Weights of a small transformer language model.
Training: a variant of Muon for these matrices, 6273 steps.
Each number is 128 + 32 x the weight over its row's rms, rounded and kept within 0 to 255. Layers, rows and columns count from 0. Numbers have three digits each. The size before them is the row's rms in percent of the matrix's.

# layer 3 attention output (transposed), 320x640, rms 0.533, rows 61-63, columns 160-319
100:124121128113058121109119163126156108155130096110156070125109091104136109150106143127151107111157123146175156141109118168154114116102167157169137149100114121049135176123111150166121144164124127149105096134146112051090123105118202166115103144098117043141082173170107162183139090132194188140086120173088113098111128108142158154071123115116097122120086167142209172120112086191184170165118130135188133103124117064150127083107126083122086101136166117167113183089120112138109157120150107
106:194102170120132134082152094141102066150142158163085161230066131160113154133149151134109125115119148120110127056094143115137178113107146166193135089174155164116137165140176127135167076057077119168067161142149123164165178085117109100170117109140115255105149146134059120137124156153074168177097177173157095101106121110092117177121177094172075127075164151161105102102074126172117103177112116106137037158124128081170106153141130142164162091096167065162133150157151116113132154164146141
108:105102138127122078148179138115169123074146081102159137133073087159125118148160173151097142069188105131151125141086134150174153117122115195202135096193159119107117127154065126109158196109157160113126170125093095117168116090088147140158062123118139132164168165107149143140135100197206111109118143022134113113105133062143121139117094092099143146211120088151168109136093144151143143124103103111127077154129109081143172131158135162113191112079115096108136133103151124154103102125108083
# layer 3 attention value, 320x640, rms 0.0413, rows 62-63, columns 160-319
103:201191149120189117141141168152163193120139095044197173066148125059142099123184079138107110144137072126075142136136131157099174127132136095069129123130123154103159137068096104130166053099122142143084161090152168091194108116104148168134124129081122160099129119084156107133123134154100140107150082091111113107111125161090226105145114171094150136161135114131148154149142155122172162102183099124119143116104131125105160132110105096135128141122091139140130103105136196122142184102131132
111:143126118158162207138106140094195103158124183174087090175110188092125094066166136146078137168121146087149138112135148194115102111117145130118122069157105110127149143117181165118160084081089162147098121144149143115093141165118107093156114109144091094102111125144165106147155172123138107151167132158080078163126103186135138100126114117147140105144105123154102120122128100059199143157100120134162148112122079119082149178150114111094068126155152140127126157155106064191073137101142145
# layer 3 attention query, 320x640, rms 0.0474, rows 64-81, columns 160-319
091:124165104149155103165126120118130081121127120137115093185140127147151173120144057120136130195130134122167146111131090145189132142158111101104154088167095089088155129094099129162105093180086121108102099127134084108138132092177114135119158109110143174098111164152167137123114170120128144086158213149175157183120136103126089102154088135051071112117116096159154138127134140104154182108143112197151119144117103150096120111168080132110082115087111104130160108123120109157095161091131082
084:138170036123126129131127089126126106194180105131168126192093131165126177085139135114151148169077109122094084110166088123172139095082084115201155096155071107138120111110116107138158122096140157115124083175104092158103085114170163137118170066136199133094098161092092103125136129121147133167161112159202149095073105104128165088124142148114163104125127116099082196101154117144115164174125082141102159158120104068125148098138063171128086134126125096129160120094171140138110123120139065
085:128118121095147102122070131102171109106079103147119143137181062033090139096102157113129137112173110138064117125186156111140175148117128150143135100118158138150119141081176145128114115101100094119185093117060124128074092134135090165074132125104159160123100162105116105116157083117139080144105157132172106155195219101130168109107056150143130139140190108153109108084139064106060190148162095132090153174083125131118123099078072123108074097204214190075096096215126149083192114112108144
088:063137127075116117110157147124123112105152095145125135075165106154113123147149149144106146098136165145197161141112141194108138148137100101153113079124165137117123061112105117154105112129141089069118146154088122130132106115152129055155196111137120096131234126097145180035132143193138142125141095182161155135092190147141149151166141137120115135004140150187169130111125156137145138170158179092125124119122151119130129175183173177151112157162169128162096085181096119117140154130098139
102:152147121074138110155166098081114128140154093115141148092171124032151077139167138186057177204135105167136161163141122126134127110170136113073115145111123107122110092147126139133121108107121067099175144131110119150077118094139143155169129144140102087125140144153140084146130095127111083148080146149217100132112129143160141107112193121132113117118174150139141146170149124111131134107077121126135140108100149132108103087144096129073190140105111132144123131138123158093114107169152096
102:061157157148127145154066100135093053102094195127154098141121061186150105172137166132171103121130168141077184151130085126120152137119093128174186118130157108180216142155140135098190078106139149114123154140156140143095133127076199122116104128115145140170109126086123122094097174132048128203169118167127127206152125089157089135158134133074086171137117153123114165101052108140149123105119154090134111142086122148146115172127129137155125123126123151200129140121115089144091122166100119
098:058109106133143160103166061114145167124118098082064125177107098169139152136104164123159125127209104125099164129097112200149043098137104116162102112126042160157162171078055116150212204082215172137096175065119189162158111107100167111087150156087133137158177132063192136104116116117070103156145122155140140110149137156099175145097110102204163119135171111090122158190127151134092118082102156155082109165131195156132127111159134147127138144104095045120163107085170109135123109154115103
097:101135059134155157144136066072114143126104159108115126158072108115082143137159106129093120109120095119135135150111137151182083151064164181152111127106130183174093160062109066134116165110158158132100127162111190161124180158168142135120163083090110172188163088135143161102116119112127125164092160105118191128117131098114043145141110173156157152169085108115117152154103144103071112082065163100164155083153158178097150154150136143131065128133205105171155104067122095145107143100095065
093:117158136194140207162130132082126151148088159188125122111138127131150148112187116174135135097115145130103156093131108113132125083223119084075121149121168115150161075151117121070127097131087117141180132125126127066147132209139134149103103077141108119120137159134123166139103097120173105145113147080149158074141153153182162086125128124085154116152153085205079123131157153097117135087167148113128120130101059135113126111120122071072157124121083073092153092103177117141052131114125142
101:072072132057121086173124077106102109085106131150151088106125103134103078172167132144095103175138126143161070107145138133063128135158183172163093141115121101137118157088154060144069111146206127094108210150157100147104107106131148100152151094131072152151152112151124112114069128078133130103098105146168151166116168141120132140141168112146091059101080177121116127153115162112149135124123161079198181073169167136216113085150104127139143171132110076135114103150075121124108069140129082
104:111095129167123152149133115094143122137137137106134134086141109084163088159186209162136136098114163161108152092102157111108083155168185145130094160130121068126098108080145109104159226148166124141134094138106114088159138115169126151064109154106158116083111148156102130154088104193089137157168124156126106100089149102185081151163155120104157106136101120167103090123063071167091135187120109102122142117142141084121159085144140067143126108175085131110114112111118099167077135120144119
102:149136144113074117097147115147145118141081116122058113042140099153114122102139122089145145113107138069117175135170093062106197065141192070088154109141148166178172153122135165137175108087152205150165140117198146194118149126156113130115106135141115137174113173136097113136121124153118099104126106161168053200166161123064145152152116174151117115095080122179115131113086064167113117110106113133155132097147118144107081119126125136116075083166126097134094125160161124117155157155112092
104:152106143123104126167164119104052141131123135106104162169075060113125148150150110182145159111171184144084124155065221130093153205117169111135147171122173060106129097175146094131149115063115097153125069156152114183185170140063121122138164147150112141193077130170149078138142138117148118156066102052118148178149126166106133144113121191145076144178129129147119150156160086086157139141131107092121128144148142153185113115101103113168183109112114101168126113081114149126107118152132115
101:098113159144101150188143140119134170063155106123122130136100154121126058171152130152146087146127124081096092147156111178094128159136107099095083150101156131130188188134119150130143099087147089127102151080132104137181136163166144102166154121093139126099135123129168190134162085170120079157083130070134168056162132093116064133143099110192142175105163149091088153178133088142074114138125100161151130109075123143147134188111076107173143073180100111100122143168099062144077088132105127
103:115124148123116110124140118134120134183079123090145107158128094166161107095085167138131132144108167161066146175171132173109116142100115116148179155169102145080128109117116122149130142126145152135121143173189156134082092152117163158148129128159157145080097173102130158098099183206102118084101218126198137146107156121105148136128139101135113108156154123095056160102117077137140171144138175144096136133141139120154146104118109119141118135180146121142142084135158056130147117181124094
103:082142085098143130136138124129108119104121121150106121164060109171116092213085175096116100109158137087147181164182120174098143140105023080164124069126170162123130118126137074109127145116080093070175140104128106157100083193177113144138130152147097154152135134062158105091161100154092134143106097121130144123123100161138167103127160163113160173209088068088135059101211151162132117143157105141112106125127136132123146136157102077186168113125120111085129093185122164152109125142144111
103:149148163094089166148148221132145132114094140114127136109092160127112182204065119116141118093134089087121163114117134099117142117133084080102081140130140137142069119122059135141136173105069176082124096113117144127180142138099118076116095174148081104147142119204127168127136193168154114123133109150155132138150120139125149085120170155104132057178139193156154131120113143131111175150136180091098068138152121146112148113122112147148086128093099084164121138116097132194130058152181175
102:020115158079108049114114164073113145144150130151103175187110099160126112088115124110123103127085105088086078104102155165132129063144146154144108095134098184172148175105147168134146163133123083168130081119172160111113110132139092127182123146084117083105206099134120119157171103075151150144146143125111146113102120136158143168168128111150093132107115145150074104174128109172161116130154141172087186155140195161101161117117119139095165138114152151146119152157106142149116131098083162
# layer 3 attention key, 320x640, rms 0.0485, rows 64-81, columns 160-319
097:156049156126157162147119097102114132142162137173097173155127121164155115184130152174168135165126150100065091114146150115196198107065136105177112106106089171085160116089103138150128142097093168166055153167154124104083082101153175170152132107096150130122145122109082111126131149108171153145134118108167087194108185111131144069109097136133157158159172149067129175149129093139126154166130125157050156087134069111139103093142126100157050137128138110087179153101126153097103111099142092
084:131081107166104107093115153091125143127128147162158131126104116098135130175087106142148126147136149085134087169123156127132171103117120107128110092111134137072111165112132185168158125123101188122102127144181059114168113164087172124078140144151126149129139146158098126105133159148103165109150130089107123169144115100143125121151115189191121133104119139161115127141114151121094139109165153132086133114217120172149112107124123113064084144094182146111104107059129120106164156116113095
087:107085121127091143052121117137133114153143087131155151125045141121101113142090153068159102128047144129119144145119118155093149112179163127195134096144092122095183214085065149141108187098079212132132125144157127122190124140138164098111112124122132139194090160155126194098094167076118149141146115050123116157093110150127145102113149184180137142073151121177121126146143176111118192166115156152125121140157186107092105105133081093079132126092121137104136115057151073141145149135099118
084:133138127160087095136098115109149172115157126116157109090164169113158130153121077147116157141154123151141085093133137118183145114112113165148127113125135130122087160126128064118165092115111104139101101083129140137151157106133106148204064156096155145089084143113153116155064159170056142108180119167135153105131099147130076157067136074105121134115139126122080083145076167173234082059158119107133113151131140132154166089093125105059100158089145075195138097183194127163128052188144141
096:076116162132132109137157109156116124116162164124141169106108100093165193132135134088143123098132118066088174107081116102088109110198161146161120138082082141144152131126134177146150136125115167150133113117161101123158155185135087176146158139112154139191151128111122142134102123143127119195076134144180149125137166173122125111134140127098170148158165181124091093077206149116074174105073101096090037158134104093152109151137142133133153099104061153134160086075140119097080130118160142
096:104138107156146155120138111122089103117121125094188120181125113123136084165087164160164169047141171124178152122171093078132142099119174149070118168114167140121135134160169180118148179116080107125111151114078098100068137122159076123126093138126111111130153121104138088161133134046102161132142130181092139129141155181098162130171088197182166093058114121125137144098103125108122131119175168145183119065039134149090146142069136162084109117131108124138129172094085119131140095169132112
100:097123109130151117168063148138134139126068149113111081090155130137095112126161159153135179190134154115151123096154122135136145068086189171078129110122131152110089110095102093103171106120097114107173126115125119157122155209196133142121090106075196138175114149116121137144164106144137155118154129058129153139106147130150205159131132172113164129131148131181150130146099140139084136102110090115062140096190115136100074145112109123130117145124144149109159097161163144107155103082090142
101:160126164145127128138182183106153153138128137128139092124154143128147124082130138151152070137094103132136116111102163151170103152170100069120105113125151060137085114120142104137125128166121097110109068128115128129121160086104093123184060100132135044120124155104130146091098114134137124122125119124089150119115132151152077173208122136123133126119153137134159131131075115162112137123179061138164168160159066120176121174111115184096091129139115156113124062107145151088114111131165173
101:173142141063114113091156156128104134137155087113148123109139054142111136149129124135114122200176155189108078148117134122180135196167177134116135154146184164189123184128087146136177120110105124103161134135162124108142144144152099069144132075140116200157132142157152128141118161172130130148166114178100102112158084105100137155098118162147114129112119171106122129177143151159081105084152173077135154152137074136087129104151187126160093091141095088137107140112149149122144174138094124
102:174147129134133119139106125132130181083125113105068103134108122133136105165117129148105125063112169086124111124166121135132100116157133146153092113096218138141113138097102142128187077159162086133071153172113132222123150166120131116150093142114136072139117125114165107120128118190101123126072133189140140122162123054181117156091151189107065111120195117147154110120142150117152115156183094078126105136112134148087136190147188119204126112107193080131094110139161127137161151156160056
104:141075152133143149120124128133101172159099054107132086168047113105080164095102089123121102176206089112096136118174118163149195145106094110142134138146101145085156109155076154110071118088102162153161130095114070122061123064126127119106111141113125159108150143147111143083191161133153119070106141127148165134171143179108123080055077093145067124150129131135113092069089106115093124118147154098160172057085096197092181110135135094126134079166171204152070156155148149156159160111130163
105:123185097091131156125206156122134105183084154155127126141152118158140135110127111140161119172110168138042139121075165041090133130117088185146076122081111136111109153144196100100126147153104087104119154143108143059144163125124093085148131130156096109094108115148109067115128149091115169064104123128153155099049124124155146081087089093101103128179167129135161099130135165124084097167129153111125146164104145088153182176138097135103179187140199141140124113118129090137110161178088113
108:131178124150113129111152119155125086189085128104136104092093151070099150078152109107122120093128155175140143138149045141142114116080077153087104114124072178116195130162136086152115171116169136139136199114053136136140125137157175165105131117117105088115098091108129192199104134148131134136197148089138117138157164072172136108116083121107121076110084106124140131116174142136203102068130174100100116147107150119125107087137121102087118072188183052146121107109102080159123090124144177
102:116065081130106214122129130087143141196121206131137195158116093088133166086129177120092085111172140162129109139070125122152113098131178145117138163116153158076137086123098094092172167116128069135158167110109085127099089111097116053087132171132188100111154069109115186172145110096093134124137109063108094108104146154099142156124142104082149102191143176157089102129115113208088098169116130094140105085134114102117135174104133178155086174125100131129138157166154147086145179162125123
097:174172142146183149114139118141085140144118149096141128129107146082093126154092157113159117150100098134146065186119121155135149131210071155163177116139109138163102084078136091116134093159126088140125136133067113138125179135118066158070103129097176155086135113153152175089116104115096089066133086113135096162118144135137111170103212058116148128155137096100115022144090176167160072143118133104129184095106120133083072158128158177143106135091139095172086156140156081186094148082123145
102:154154078168084209116134122061125102185137108043146140121179122116092137095135139051158127172119185143143164121115099082183090116152175122146089079069154059117074153077143081131138060097109101128053108168108063093127166088142145136074125119113178147113110142116067119106126135125085082143158094104102149109156194140081092127124067160118107150087192138139156141139148108203128161086136114118086143136150155188123154056087130115054143123136151171113134121146108149083128101110130091
102:135113174157144165169192110154166087156131148120157125151093074168122108106133027087164146198131112150089085135146103143089141067120077140147137126151185148135149130172162085158148163110137179186085130145113141136143119130128128094122194098105100116086112135154136149085155107080078150093133124122182095126110146118106125117120099165135142193100139084150111106136136061136162107167147132175143186170108102091101093106141113131168151110170139148137148211137148074082103157093107094
103:123099131173148120154167124111182155099119105102151117159118133071111074153111090208154164145158148122166179134153075141208154191176167171094148072088164068100136138137151161109113115090199096072161154120113168099126118142168132075085155130136191109171119102095129144157024157109150081114139134173159113127143117165122183118097106084091125097143166095136151122086134216130125112074128128144140066170090164198144102146156138086186097113105114120154175156094148186097120098137146138